Weights of a small transformer language model: attention and MLP in parallel.
Each number is 128 + 32 x the weight over the matrix's rms, rounded and kept within 0 to 255. Layers, rows and columns count from 0. Numbers have three digits each.

# layer 7 MLP up, 512x128, rms 0.124, rows 166-220, columns 0-127
153090164177091151106157107146075138071122193142136169113081108112082099052107160114095111144191078130153135142105164150105133148103132143082102110111133136145113152127133126127176092097145146155127149136138096127078126095182188111130118134081150140183143031055176127144158107165111132086184138110134160123123145144116112122145108136089110132172094125141173125148144143111148074059111
112110145062117134193161086091150136136143097177116162151162144078163113138098139101135088135143094133132104135161071108131134140122138116100126099166129042136133123145092153130153162136125139125176143171123123084159138117090092073134068140107069113087081181058142158074205139071078154134121092131115142076150126109123121148143120171132113070069124134182139112180069150128083123055137
151168032171121126119111142101112141167129125087142100149145137156121183161087103142113195167186110117145111055120124172149100146125110154060152120145115119078118093132095141095113165142157110128144191115150127040092094113096114053116111197108096134074106052162190100164156136163136103105093098112151159102149129144109104195145106108128159080115112172155125113120154174122185106064146
111081168107110151153096177104102180097097130071147124133125127119062116193122089105173166063138078146137140120076121123157095105122094133126121140120179137147109146114175119129128134157140149115128133140147141145195142158143087140121156124113056079096106103169064119142105127183120117064149088110129159125125137200121136142132085093123088136170127114101110134171147123122092135151143
153177169108089153115142184177134134078096164107171124133159118149147132133128129144136122124145114127116180128143155102142080094185107136142102117101077134102153151141182113097144151112160149045120118122119113112087106168134150100102114130079129094088151156096140099093123100112101159105111105113100164107155161117169129095129246112121178117083173107144072157145155151134133107095083
100109158103075024173141109127130065129147093121109120186063173130194156154142193109099085152105135130133184125129125132101100146126128121066121096106138136147147089121130159110137136138172154095131110149092147126152102144120200101125101117188198116100119156101122111129131092099102117140081122144101141189140173148101145104118112108153162150143130164139091070135088143080138149110098
126094058098103198135092107127173101146091180134099162171126095079116128103139150098134133083160064123114101102100069118090123153144161158128085106139126091144137160228164130206102149140080142121083109123109158114107094113013137145154114161118140122129089153066157122118137143097162163103124087162158172069200108152159100148177123186140145000116171078120133139150051157115081134146103
160073185161122144116076122158101177108145075090091156098116134145130112126136132096139154180103175105173157127123124101124174125128161111118113110111116131139123128107199113172141169112102105135113175150118127180092129103159144119098080132122147166139087136151107122085148096123190081123127115111121149165110149118139159078138116105124078146138087152132082093120098150108080091078130
099096184120130106146169129071122090153125137108114159123156168167210135095196154139156115090198188127121100167107133107138154163143082134136179098095130157111178080102099102137093129196085103125170157136136098142091185191092162108152106108121143130161110152089103138157112133126117180135139120115163209127126106121193090178135130181166153085179147131136065090128147146124114175139138
085148064162103135145145097158123168085159083128125137108075159110201150087211100147137133170052105161146136105122153114097127128146088120147146132084123138136097117094145140098126101131110127112159117137105116156112115091137132139171097107148088187090145118093123152157092119141074108126221107168093100153113113102153132151117127172081103102154118177096138114112131126143124141091122
137093160080116132115151085160161111125121114080100072180052162109120119185123124125150117110171133065095175096190135106128094042149092060148157107134153153173142114172147128146126109150133155093163124082096162135136089055125120120136085166129123108143120157151093074183151090120194075142106156129177112152128035147105151122068162114167112091154078131149131215144092141133125152120114
115099101127125138221100075181185166168140144119080146185079137132120098129144132094133138082149146091152157157090243147151165153082107080149147194104122158162175111147161159092089088149133140083141087107200114181142124145095201133119135165164078141081159108104059118096056152155136140119131181157105179146109093130087111123109111151102132145172144113135207153157125141109116150135163
152147113136080115147109080156114097147193121095121106104095161101129104090147148090159115134144133132113138144165111121050112128165138195093085111119183110158172096158156084088122119126133142104131140145125134160131159171098144148150014127169122115145115117084164129170151104122132022165122103111105123143060154180146113104106125132121086113201139140121190109158116112106128172136142
168103151107087142097100108144159143138125113099064146060078112170091116091164131124153128130144104094149105169137166107180096092160082112155115062090124179163112120117119118150132205147108076103133144072147142151130148154120149135170110100158176136158155142123153210132130135178168124085150133114158122145088158091158090132147164163141110143114053115106139120089169118095142155163111
110133174155130097108118078097052081084067167133165194119141145128154125175156115145120114094114088161116134084085172103130195084125109147183148148140160081136141143121083106064116108134086123140114136093075106077125098174135135124138088092131111147127059085129124109103113079084138156128108107092092161161169132110146148106141151125135110139139137110094165162191166120141124106122091
139092145091125130144157161142071125130156144112142149116129099112175114117132180142058081173024150144162112089082139106157077172140098134062064123183154154121066146103125143168111198128154106141167187196119082092131118120137163084132135097106106138131096124171155099024098175129092114125112097138096119120126158166106066081156129103130097127132212138118097157167100152111111118135073
129158159202111115161123142149142140069174146151098147131096097116156183111208117133136122152130154048124151073143107147139110130166147027139175101132133135170144134135110140138140132135148125147129075156118099126070118079158134088126119139108077112118161139142188120126154158138192189140100177123134143164120120115148150021114134078160092158100169100161136078146108140090116096150140
145120051117111082104080061145156192147082126112119164127149071167112150133088123090129108145126097155122145115069155123098188074179155170131126158109132137146116103142052126094106128116141133085134165129129158126101126145124160082126144124146112157114096133158154097155150130100123124116091076181114057150145164152173163100077109147114130180129176148099132072130132074134152123177105
193077098098106063079118160078093116162110127122202120130221119093159145194123115185133163168113143163096118119096151185169150165113119125138136153170140079119111092179110128184183158132086123113109146119134167081158153138146113122139132139148154131166103079156113083164135153089113120126127039122113137112050139180126120118137099136146152072167113139099151117110078112173126140144189
100120110130106050111103092134132107159129176116075133087046107109172115126099112134140105142108130110109057104150176142105131168174131146160102110193078130124062100136141095117157131138129095155191120117080159117062165108162097120112156174097126125069109178096103130060129123142143130126168063133198145119148095094085147091166119115147192110140128163106128125098131126151116107158175
186081174144125080121139066066132166128119118156070094145090124155139120120172060110131136119181143093088106107107163101110208123126124160102125076164135208102100102145108117174122111075129108106098135091089180122154135107150108172133141071108121157127202081114134132113177134047145089071139092090161139123097197165101060036144118098124115142112106152118133111094136130129154152147101
079181134110069144136166110080070129110103143109189123157109156146179127138117067182102123196062156143160061077167137177143127105128165087095113176085127144199087105120090132147128106187146098166146108086099158141124136080080083153158171100091125092128139169122112065130129149113194123130097102146150145140147126141132067099163157118112128127169149152128062115183089080136086098129100
100072155147119122162102146135106125086109146108070118142110152157115127112153153148153098088185112088109110139085187110181091159151126093106189179220123143098057181187171096106126131134182136113166123199057116146084142176131127208058124130082127137161152076153142140157079137139102121102100151102090113121142160188173163104125160129215152166133107135191108135151156150103156201132117
117161145102155117070099102142159196141081145115123107137106113095194123144144183121137128134143108086084091155128125161153110157090105000119084129147156138127075163146142136086116179150128090103066147136133143107111165063080141140070130075133158183136191104125069150093113120104125102064126157150046109163136111151059077177156204175115107109098130140145142138119101166108126106124178
157149104138165101142146170167075161094139092111157149166146083134116114117071091100118087090058147156175142121173172109183125115178116131095125163112113144112172080102173113156125119169123180106122112186158061174090086169093154179119181147177083108110169138124120154104163116156117115078196144194145123153119136142078135075063171143102133112162102153098157178172130213156092160073153
168153100143128129123089165100131110159131162061086107058106225111109122171162138103116106148164130119170135085127110172094079160112154146152095142163203100154075094105092138135084114083110127140100162096090174071167182140139148134100159080148090155170140051071106123132121151090127160183123146120128127140162147192118111152057169117112133088128054105109070123113097174106175122111065
096091118094122073135093136161127098124154125109133160084129099063099122129111177115150147130089141129144153101198105150078146125112103098112144068194117080117162084114142105115200147136139160071131114138100148108160146113189118138108136191164148177089121050104119130179235158139131167127117117127133160134102096089138134162129168136159198144130179032138042153070138131111102119148160
172139133160200119100146128129092121114139136124147126089154118167107132157111127101148172127131074133107132048118080129107113152111114114114152083108093087083112144089125105117132107087117086175134103100104188068134110157073117036171138125096132157089132155179052153083120081190128126130098093131117149110115170121140123141146117164132128114165123209138181203176188166120127149056110
092183162124073120132146189106151143172159148150124119125150140107157145126206147144075125123132115071086096078150123172089106108132144145152057167171091134138171149105135107139170124154167100077095135186164113133134168137096122129182157149094138156132184109101125093176142138112096119146112097124107064120117134184144126122155087140096137119200095127138133185122067153171098142141122
069116091131150086126120151146134093139129094182093127135103104134179093212154099125107113153058157110177133145141108131163162148164098113125127167106115134098100107126142140143140114086166143119116173099121167101098131119129195149089080132149187152135111081124135101154100089169101106092119105050127094160141157091154152117135120147120132197174115107126138160094100192109111100115150
138104137094153188126079047124099134184128138183106189137121157092107150097114059128052136109109084130146089102145099150123119122086116102096144148158108139136118064140127192074180124147146107138111125123105141134130204082083086186095163133107088148095119071116125120143223132136172109179128162151131156064095124147105040082152157125160106127088108166134128104142096154105090121187113
137128082123153176093177134112182132169170089091099110100093108139194124186169127132137206119128114100179174149134172137126177149139157147049117124077193175102161107145165078187091161151113150140083153133093144090110116128073118117184137179085116106102114113061123090137167121109131083093096095137146127076093105174080095214118144159143161139173140197188117129134146152097197105185219
150160109067170096084071146117113123151153095137152120129131127174152088094150103163179084149105106117082165149129116081156057147079074099169108098092129139145158148143110106165109107161097153165127124167137087069156126146092156045144148113121156186164204152146126232062083040153129177111131116128066114130094160166197113136160200146100139158135176204121136149146152119139157068111196
130118101162154055161185130142088208149131134116146133147097163158133234141168084131138123152114160132182138134089120131121175123116121147162128116126147142133185139098094114117118102113143115069092021165136129117169100109108125184095104100153075162140151106178131105139123144127177102135115099101145121081157109108162133112126161126159129116075126107165128099161125198129076185136118
142108123108189107112152129141163101092148093157120108112184101121176169157134135099097096122126185132136114154161104123135139111130148107121143126179125125138107145152154113053165215103123117103104149127138125122169164150121119108081142116090114138147085126163181114049128075136093169123111113142112103181145161100102134129155160118105116150116085142129129175158119144132096113177110
142121110054161125140074147129098136105174096135162102130109163046073150158073068109135172182147155144164154153093109205124123105158122169188161150135146084169130086130143137157159133110090129154149182127155127114142120157105134140138143132152074135135123140110094084081097146126129109146132111101085128069139119132136107118113137158154105164102159153146120152142137132131153083072120
133107100125100157116107141180135125093113079111165089156155104121124174157135132114131094090124126139180129081107137158058104101134164069139157087137112107078142121138168092098149122141175129108179157093129121124116149134110114122123124142100140065107081141109103106123109100118172165103135128115148161152135134177075102151156175147198107131082116122150108075094080141125166136087145
129175095140152097166111167118141138153110158121166128125135183131137110166181154125137103110143145143118183158104103085152089138102112157121183132133124106131126149122115097150165102150190120164118120142133171091164163164158116083159106115157064123179150158134062173145150114139118169103151112134120118137129099188150142118095143124111187123178161094166110107077145120086106179092110
123173144141119134154095048114137118131054136150163125131143123116152119118148128105171148191077172128132174119087166186162175123178145145149068115154146149188095160124193141138160173110083143122100122114071113041141102081152143117152126095070055150137137144128121092083136082145101150174098067136092098119105200093185163091143110080112104130190093162127155088113160126170122128104087
121079168120119172110135137122160113101147218120146166112179144183092167150167131137149151087085130088106127098111065220083083129081108117107133057168098131152080188109141125077132157168157083159146156190144120123143166169161109057116051108154113071068131148126104086145123098134128125076095117063116090108125124138113144134160155160106167056170143154074162073155102154062117129191160
144135167147165072127000140164149142137103194181082143124074107158074132086148117119135121120115155082102126058103110121170122156131167076159124090137128176148067063093144154109147123059150083130105125133130117089088145156158103137083158132128064156144147094117121132148116116096149098125104096093150136145155117071121138172114130122178088127060109108105100144182134118150137116120107
116092145074167118113117114152158130136117139137135111151153201099129148117147090117131156170095169113086100054096113164124136101117086068150114145157121130100133085153100134091119141175157120184070091147089205140126105139079140080132157090102134149086083134149135117129080138097162148119115078116162143167119131110128139150093126117103138155099166109129134141134171112140125114121123
156061098129119088129091171141098113088105181155149089144152131128127160132113143187040109082164091084101166117196165154110155107140129113120096136140097111119136095155187081069120078152136137100101159135117109133124110133179123088114140114106147122066066105033119149140127140096166100140116138128155090123132156142195142116114128141078133136102103125131138101104099148163139092172150
096125097083160116137131108172134167122138150108161136170116133131163134163105097125149145142133126118170095180112097121114177112155135123158106098156130110161143136148121146208127149139135181101168056175155199113089056157135142186136053084161064133133154123106130089098066112167112108098099182131093128153102069117192091127106172135133195167123089183148117137090148140131178141120150
105076125156153139100141140140100114151126161118086127131156122120099211111128113058112071149041160100113148119127094146142149126184090088095091084105100157137075098201145135130160097116147097115171141114153119118129147140119104186125122124059143110133170093132126059196183140086163096188091077137107112149106160179130141102151136103104129096179123181141189091104120062105136094154134
182069087107144137100140092107123117160081129128126095136171093127100059135123055156130142132147159201088129115107087115144078091114087088118111165092166144107142042099131106115167123120129105170122113181149107116120079145119154139093151136149160171134074163155117103085219135181149120113149158121146088137208169076156137082114127179132094128192107104149139179139129115099124103133146
107139101183137138168097087164150077110172112115135121154132130087190160122123153145143138165152142161156107157122094141129138117117100138133157140093181137066131156175081098147141159106091132085117173089136096133089104085080092090100138174094101104162127154171167106124142098162101047168152108124126130141162122163168183120094143124135063151126070099134096142188088083115206144106136
128083134174093095085128155163116126047123124152076116162135126112217122103077174126087149107104100078140155092133138098102143131155096143112113125124142130150162157105140129158221171126138114142095109061116112094168125109113123167163156092138136118191144190127141122102181059121100159118115061109102165225118151153111123087133111131160150138145141127124152138102201128162144126106158
146106149091134186107163150156123110104087109164125163134108116140132099125104113145145099154131183030118139087081091098110118179134168037100101112124151143171129123153096080154157112116124100173150135122118102141082135075144111081163169188151161173087114097102116132109097154072133156096145123164179125150150145150164138114140113137130116143114117154128125157116188140170118104108127
116095066126190086090102207127136124139082111178173081078153119089148111146167061118124113149110126137088158125147109166072126070107126150159084149123101154130119099123088135198108155114117113098151145089132166130180128106086087133150145155087137110143133150086128114081141176197169146120094144166080133114119255131118093105161089173153119125142140126123054178131114120121138157156113
163100131103113110109109148136159151096163148114129098122084182096159115114116154104144162115139098165117111126124133152162158108083098143124130106095117150193103135142139140110137150163115153116131098151103171149166107051079147145087105128117093170128127116157179153093054132131149177124078116115151099141137111114198173107185105159159159151136135135142165133128100097105136127159177
156151142139136129114153138145113104153105216094078107110156106140112077107116096151129149094141151072126128094091135141071147098108136098093098171154198093136161127108094175165178151086158128101133095149118186149116115098088164104104111147049186109135097062142102146154142120201168097098074115095186068160136132107147155076145116118135174116113179104156127150139108123185094159158067
117108121159120083098121096107135142104099085024129200146129147115123107157097154118126107061145129198132120104148147177114099019117149124123134157159112141115046141145114084099147182135141091171124120109087087174124163157094091150076130148145109122130130172117078127084142118109176138111094183078087104122106188151135141076099143096152174138174106164122057155092091136176143158144116
137135071096149113134089094076117106066151111089180134089122105128092108145096101148160119117107096115130143114123176189167111104177163093142106070107152118188151142174188141117112114110148130129136114060149141123100154125146160169136111138081075170171080120108057107041157090106110139095122112134105118119134142109121161154128156143143185091106093131103163158108161111169143106077150
056095099136168131120074125093101125145171167102143118103105113116148104148144134137156117146134172077130142123129176104155216126136115082111144115131138126119091094174150094082135164122153126103197141095092164103140113136153129130106123127147158154133116104118168092127090157127189097124121111111109115118096198098091149096117132126137109165113097132135112101118156134121136073141133
# layer 7 MLP down (transposed), 512x128, rms 0.106, rows 166-219, columns 0-127
102123098090136193143157103135138101055123155090188070107140156128144080141147134126119123116106139144076093112123129160174164080141109103179127105152144118138184079099115111134067104156129137048146128154090114143107118113095112129126096092147057115133065152116098117118065108135096084183075130162140076118170141124114143123119135147044154129128151105135152128061115161185102089122137
193134149092156138122136115144165146169129104105106096159110103129110182138124161116082144109134089111160154130135089117179133108086120119104082151075104098134090130131096161117160123141131147146178155120147072191112063161166077114081139113115153159104100159135148034061087126057185133152142123150162125118145102184098139193061183106101089084159209066102110071144101124118165169119081
158139181110183153178168107141107178107151170149133110138175163092139129166155091085143174107197099097033136168088178111101112132161123131127087076143135117088080126080117135123101153075099168076134127161084159139170138091131166130137086168179100133140114097084168142168124143184102155108123152186124135123161169118078110150171146109099102225116094157119137065123136167195119122108131
109155149136157123097108067124134114151146108105149094155142133125106137125098107136121145183158126133076109111116052144142115141114163138160160134124137130139094119152088084070174141120157130079161132138136088088136113164144153091084159106174135140124164184174083112141077125089106127133153133161167084164154151104129128150093128050095135083149100115143126098099083169108120106103131
166066135140140137134084125150130175147162124085085126144071149144096070154098112147159179140179112130151136117126134123153177163132098158115102114115130133189119148119153141136100143123198109139158156101193100120120111095172118130193150045148178121150113142193125162129098107138140110116133087122095141106129162165095142139114122097117089138119183138144181111131172120131208144126098
125157145117156217106083094125123174149097116166066107102169159132090144112156035133111171079098145147120098148148124073153117115167108130105175103140129130123105139147101123164126162109166072128124174169123086130120108178132076161141182104073087153139116092127099164119146167162156081117179111112133127112108098168106140175165140170111044064098135137109132149152160101106143134103079
174108156112129067150183151181147174085128209137052025171134106094105115137095130119083108136152136125146094126066163115107186166113085147137145113191103121139182119131092162118073086076165076101159162126167184134117127139153093095107098144182119101122059142136071117090139133129142128093125126226148108077097110076112131147140191128095167103133078137137111131147114187121150207158118
188105135120187089106143086099158123160146115158134140103124158142181150149136144124111092086171104160113116143125144130130108104132140180131098145161114147095168078099114158121117168114164157148129148203145192108138172153129157106187165162132111101120163139148114150163130180108062175175127082178181108066167139124130129143079125155157149078079148154133125162130152166190115105162126
129148113147129073159041159118141156037143157152126135151121102194111132106113134069151154116104091126093071088168120183074117103123101191175115159113119131113141113114171176176152082182146128139113129094157158093108104080098064089094132165146162101129130153123118168141133113184087068083152156107082099130119166057194136121106141107108125110078142100168121193135151127083103153167104
071153087177125139092169122113211142118053130089181095083146178127106134112102171122125134154150116160124144136107159138142152092131108156153122135139127123130163151113117096132173134173117091138179169074121148097081136093135074094178104130120183124130100131183160129145197089161161083167072139114088126059169074156124118104105101091110111098118117137139157099153113158129094114142087
158131113107094115104120078110140191190155166136174119099177114092155132093123133103143104129172092164128122061168152130122175142187051096111130184101058112144168191152180128202104111118147150138104101153153109185117190179118164131095107102129075142073186181147127191119191133062173118122147121175123169092119118160097083144063107077117189159147172163124075170126134153105088170181077
141122085066150170090174154155091134167136114099124104082179112119049128114119104087117093138091095073160093134111103163077133132112096187144124031160151126078113186156134129127161141129158159147104114191079084125155175145115122115106118141066167089141118140156079089108152154052091126114144071111138118097139088146128136141184125182134125081114088138189091082075114151153106090111090
166091150114153129140199201136122161106023120086162150112122109122113154158106144114101123161105095143175142112133094131171155201143160128132111149134078140150106090117097084112182125174162128214125126130126144112086074082105128142114156108148119173119131101100053161130105144094144155148116163166111125159129125104113111136141084112172114151144145146157030074130137161151131114094120
188156079166139132112160167149099147119145165151182114157136158110154100181067156110100136125109150104092111126107100090103084176133111152155135134116102097119108163081089156123125122144107127131136098169136124154146090186104141070121141112084151133129139090169144128155141169132161165161127104138150149126104094143077142149152117092125192157086125104159150146103127088135164160121174
153121081108135182117160122139122143106163111123121110075158082119157113137098143093169161140119132133102141128171150106204080164149116147159041143114101166137126108072122153136181119124112134143115086147136110157101110110086145144126144096101134118186173157138157135140170109116127087117133170152200095113155160094124139146115098124155114082102088136107123128121116166137123144154241
105159134193172123180127128135101174081116094112141190147133090103180125108129108103157125156119168148116097141136148113134093145135116139178157088178092149167143077096110152155138175158160133112101141124183108097104174174150132129159133146115143125091170173101129126124138156119141133161028133132142154136184072158162192102141093134137187172134090096049124168048088085116145101102128
100111146034116098173148134143095127144150117097100101185119138159103137110137115133130093189143100124145154170117124146090149133121153140133198122130087061141155126140216116134142129168131195086152106133109166096123161166124105195150091144152163129099209140090127071134099137160127153102136109127130126160114084084120162146169086087150122142099139160177100088109117030135180138146096
118134166143146146153172131085087079099086147160168131145149177136129147106174122160081135110128160148037110132160130154109127134156143086126060117145093175067140187116217122186179124123075105138104118108109107126108150113131144139189127123107157092131137137147127157156078100172138061125140145107132137095117151092115088121136125156122160125144145145122114117123126149190118105140135
165164114094218110122200145139082148098123138163110065041131154123112085089171126132117136139084145113096144160112124123078111086126172134226129139120130103189156088120099112070122171114156178149128137130091126125091163132119134135190167091115088146116117099096193164168187202132072116148172152148083093153102119078153134114134078120115162116131111137079121105135154161158136163128167
089122171198112097146174112148141098174080067160173113131076121154115097071132120128174113089143098144143163153128154047108104089150113138104065076100122132131148146179103157126091143129106154135181165103132107156132134135057128107160135146048128127071140163152155147133171141120096123186197195138145062162184127135112143146131119044152116191117140156076151068146124120095084131141142
189136140171094187081076122198179091132161113154205116114141104150117088129080160106166122133172076233173168078163108096080086135093136147201143108101123104143165072174143075153108137194143149124173108100131191123131123134107133106094136154132128103151060117090158132141156153149092155192105161169089136063122123090135093114122178172137133127132055122089145105158049129151106100174084
122135111134149181105142129060119082156105109152130135136101126109090134147144151144134137073151112117171099135055109112094114041101107208153149098126160171148102182220192128128110107162072112096139089083117172135100119153151184137104123108144137086148170165097073113076093185074108116119162161145155178176075130060166139158084182072107100138108088124106147151068169158119142153103164
174145133139127115098152116156138115111128116139137110091190103175172092160142136129205118205145166117098131187102146174094161121145135091074199110064152124067160135109150192095128177101100126108156089128116120120101102159155163095112092092140089115105071062138136164122155169145135148166166142113146158159091094129087176101098188145134068139110116144122111168152189139212110143059082
096126082177118084135156125095127160078123087095096109187169167127126177099100119081086099070206144118136140133108176149113127118222116118146191089094083178091154114133092184115054069134095121144114224134095183117191088138159145137151168153128167113148173109130091091121102164100067110068171092163190111206249178149134121170109103120114222120072110140143118115157079110169183181209137
144143111082165189121116134157153111096102118114143159091029126121103097086155100139126164130128136173087128158180095130073113188078102158094104107131120142092105162176124119124150120162102098144095120141143130089114148144077189110161117169121157116135096118103160133136162090097122154119105208148111031103144137069121095179101057141119101206169134164093127129121157103099101077109114
121148098148153120167215174164146184052157099142109122099108128166149170172133124124102116163166090173145102125163169129099099118132148131186118180132097071129102133093121158064166128089121162163146117071101121128112144115151063155163095153111071132128119129126138100127061131078113176097094145147154147174102136062126104111105125108142231139127113064096140070130117178104188087097200
092121098135165187081137123093133135150113148096199092155108135104146099168096148104093141142130104160184091122179083105145086121122205098132165133108118133140064107114142132084152062125135179064147137160108117160144149177088066168147127128108157127120119116161153170137128102213044083091125133156123119146150131082092149099165103165149101235122128087094135100224089147173115138072192
091134157086148127126138132120169148115116114098107122118108099118126133121109122085105129118144120110103147088117163152122090132119131143133074130144164093171182094103142088127175234147091165079090185166115142114121106148101138155149167101116122089174149178093118121141137085087105057094186198098133106158141031125145110143100133126105115108122094173157156054157101086126162109120098
238156091079167080058169074101171120153176094132112169118155161147167149139107142085146147105109105116131120132073069120166106131130155085101129146098141139121100110127146108135072080114112102129131105124125141169135089072177117109095145131105109088091100206116108132144112106153115149093137077158142136124080105148112156177065150138167113141113156154088175143128090136058144146092118
131098138099149123175091177093101142162101179119147080125073133100094154139091091130128131148154117111161106180104134104101139086148122168153086107150100110190055108119093121146093152107113194112099117131173034179125120146128135152101132136108095082039098044179202136117121119141113187157121137146134109119108078138084107101124120132129133147160105138129140153100152150124109170123125
065204158125068122147122116111139179120135146117120160119085154154168128150084115121174104151162121175114075181151105124171133085040072162103123147174132128084167151113129149125140145078117150135172185116144062143117154107101125141138119136071126188142131168203135143113158082124172172141139083099130161121166078151156108090106090067067155121131129150118162140061084090155110165182163
121105133086143187175116166111133117156097111164135139152151055145151159192110063103135167120132132155092160089180069170191131152183114139188124115072113092154105174069100098060146068148124171117176115159090158159103163122119093154125085164115115198120110126151148120166172231159146164134150132090137144117186231088120090144137098126111107161127111151095112148173191113073108122079238
195156145196128142157160106135133100137220150162130098207093167072158129140147116126117129095136138096120088111148189131135132186106118079040185050177079122062098137139144107145092104130100118123147080107105199112224119151180178162142184152196152092176099096099069155117116155104146189141093123149163113166148123125073170180113108121154117119104090122140111130174093080158143043086192
160112114146103156138123105184170109177089116162066082148166138108116099143118106159137149141149091144090143110174166141127153141123161142182101145125068109135092100087123134092104112148144070166131120142138119145156075109145110016141084080149151103108093129121115159143121105131158099115144148172136120143108181161150124137126114090090166165178147142142134122149186064131185128152124
152082167082102191159135094157163150103091149114140154175095110133102142103067146068148136165167157154137118148072139129162111166139128130124155131104184117151133137039157124171111095110114132179138156106101144088049119138148143174132102100199130113115135118104117111179089125106192101136088172113076088141139115152091118137156093154153169140109141080118138101096165122167155160102105
108181203131066065119147102140139127165106114169130120127102128155156118170089148211161173129113154103140115117124149149072201156132181200179130135126089131166178088170113118120098172134071163163161152199141145108134116151138051112151128175114067122105180149136110111146101117103138132136121139134091176127154110121159105168140099114113134150124026086165095111089111144135180134159173
103130138145099108142131089162142143144096142118130120120122124175124080121109096102157144133127102152102137162153112149185223114137140180112086156114138115139121127094128200172138132119096167114107111113121160136156136101159183161118135158209111154150177138121119111168195125116121110119141156156121115190104163108116141119074119117062143152177092144096169139185167138132094115177146
085130135156089157104184094136128172150109142111138160123153158104086123114133116124152139153170056131123097165153166112080109075105097169143087168089125169114150127096123142148120133111098197050145138091105131131080139131096145101112125149176151147120144089151094127135150145131151151123194085101164142143143167111124131088111083140095132150140117128020146091127126134108098101148110
168164195172119123116113111164146129159082140084148203121112158079180079109053189139147133097165180148151122114108150144100090148119149114132120106153146137096090139095130137162127195093126118109092136090120093112106164133149100150174135143129177033067130177138130137090116165136149143127188160093112100175135162074179124160196116135135090127050137171199134087170104127074121142123131
100129072152167116146137077115110093072099127087110153123093057118144127129133139160133138143139223156082205147099089168190153113136142151070172158116122107125119130109196135100044170152066116149141139041146064144080104124019077093127086164102108097134133090160179144126095106123100093174065158062157168112097127148122173167126174126095118173126138190148162081125152107081100166163055
146144058139077061147062128183073205148109107149095134081126136128123163152178141138112099137119172176096097134113097116119150102084184172099073189112176085109122065126122090132122129058201107119164157117108157155167147128183139136172081151115135125161131080126188158148116152165088142154111137111102159098113106142100126113092154128145159105169148155161067134152188154104151173141162
122136127119080142082142160111132104156100086163132137155120106117129154140147126128100074115144087111112136198128162119118118151136185140119153147116144158134143109181147164146154124119133155087143095197124087158141145115135085154162156079134129103138142161025125125120141146134103102141142209121093140084099137148148104153145156103130165116146109127078150150091127101154096115154097
200101189106143173129049055070153127106101143164113147106132131124123130143072142100173199074186136123111127093085156102144133129137127109077153099129170205148131131099116146122162142079185165225152109151143057150121158129107146161056151155113117128075168138151066128113199146144163122124156142100073104100098071209137114137171116192144139117180122158081116150152139141172119079122139
099114071167055072136119141147139141131146100129114077098047100146162098099156121132134066102105116145214108085114194073127088142120173194114112101105150110150114100129162080041077116139107131131133159087155083111148160091127042091123114148122193177148113114174114120138156135138186123154141101217137084096117113137131135173089146110126165125134134039109106113182103154091111114125186
150111150165071095115142067109120164148098124143160110112095151104135121116118115176108081116094163129074182141119159168142146100176108172095090124125119100121180192114087116163146141127129168142155140169158168151131077126109188183125124099128112107114097165142128157095180209160093105101115114143126103173093160090101108163097202135129085114114163194129120102174078093101145151167099
111118100134111141123120156093123122139165077133127129117119146144103112104135104156133125100106233137108157123127139161144143145093105165083168096093091150052105144178175174139113144126141183131102108119097130119126122147127146144126132087209137150111133055108131117102146108226116076147107113100068168110145121109117141219136183146124122132120170087161162162107191114121089161091131
113150149154157160056200136150127134120118112229112133140093101159113115162123139088156191143120114099149072112157109116203140072129108108123156185070122155102137153121130181136100081092139091153137066156102133127141089193131188066097100124130132153116154124090048136141106152101151107133097126083125112078125131136122084123123088138161135119123133122152145124113122090124098111133101
148118116149150109111099114155150109141114092032171102131120167091134180123172089146139111100096132192121102144163154129099158167110123161134092207103141097119156077121100206122068115108087104195111099111108139173109137160103107160104153111157096150124151090175146153139100174136138110130162136137130160126129147114151106083169155112150145098104111150060153138149094067061090138143078
137138113188107083134146112111133093121171141175134103105108188139125073156146141072111113112090099169152153157146139108103158089131071165142090141152131153086153143082159154113127078131140176078133155141125132135150122128178125121117141118099121096108107109116101104141138151179109100134107138132118148186101106132133175190105137185111196148105149110127126082113117144127140189160173
162156109136178163189093144075138133087149098093105157133119142194140152093113149063144108132114135087118156134104106135133141180100151135087149066163165164117212125134113166108133143107093118127214107116073149118126207154134060161161125138082145130131167162119112094122115166127165119117144155140131110103147174141067122069101192132140084132102137120141121161147184111141030092153057
135148116116116142129153114174152098139145106137091166147161122130119129140130102133115108123129165139108106125132108094135160135105124157170150141161185154092140120149097136128129134105092066103069114128079184130114185196121145047148148096147089076189202109099145105145142087087141091141144170130084133112091130139090141141104114130033098159146132161127132105097127152126088149134132
138136168140140134108063145080098169136191084153142114097144078147144150077199142138147099147103166088113091176168124102170117096166159121129143086128123133134147108148115086191166153129111089145126156122124159169116117110146132157116137224141085118202099153122081103167115107113067213137172133084123110115149157137139079153187105146150055064159139111183162096135091168168152179135089
139131080126136187064093172110162122117178097127108100138141056123134130183137095165055137163121130050078120172097131216120112163157116110111145158127152099157141131179132145128119135136145069109135166188113147145116121114171115161182151113121193049100130191042096123117187112162108179181134136135141185188077116111126109076115099106106119156100098177151081100172113125133113134135135
123149109143112082136090115188195151160065174101166094110147112111077120083180116109084072159077181117105182177177103098094185141173064166208152135129140062171125087119119097175119149133122156137101065073185141097104153143133133098156194105103096182052143097121158106186194113076132114115115142097121118107145125094142127140148066143080097115122163151147138130146123192148167140147086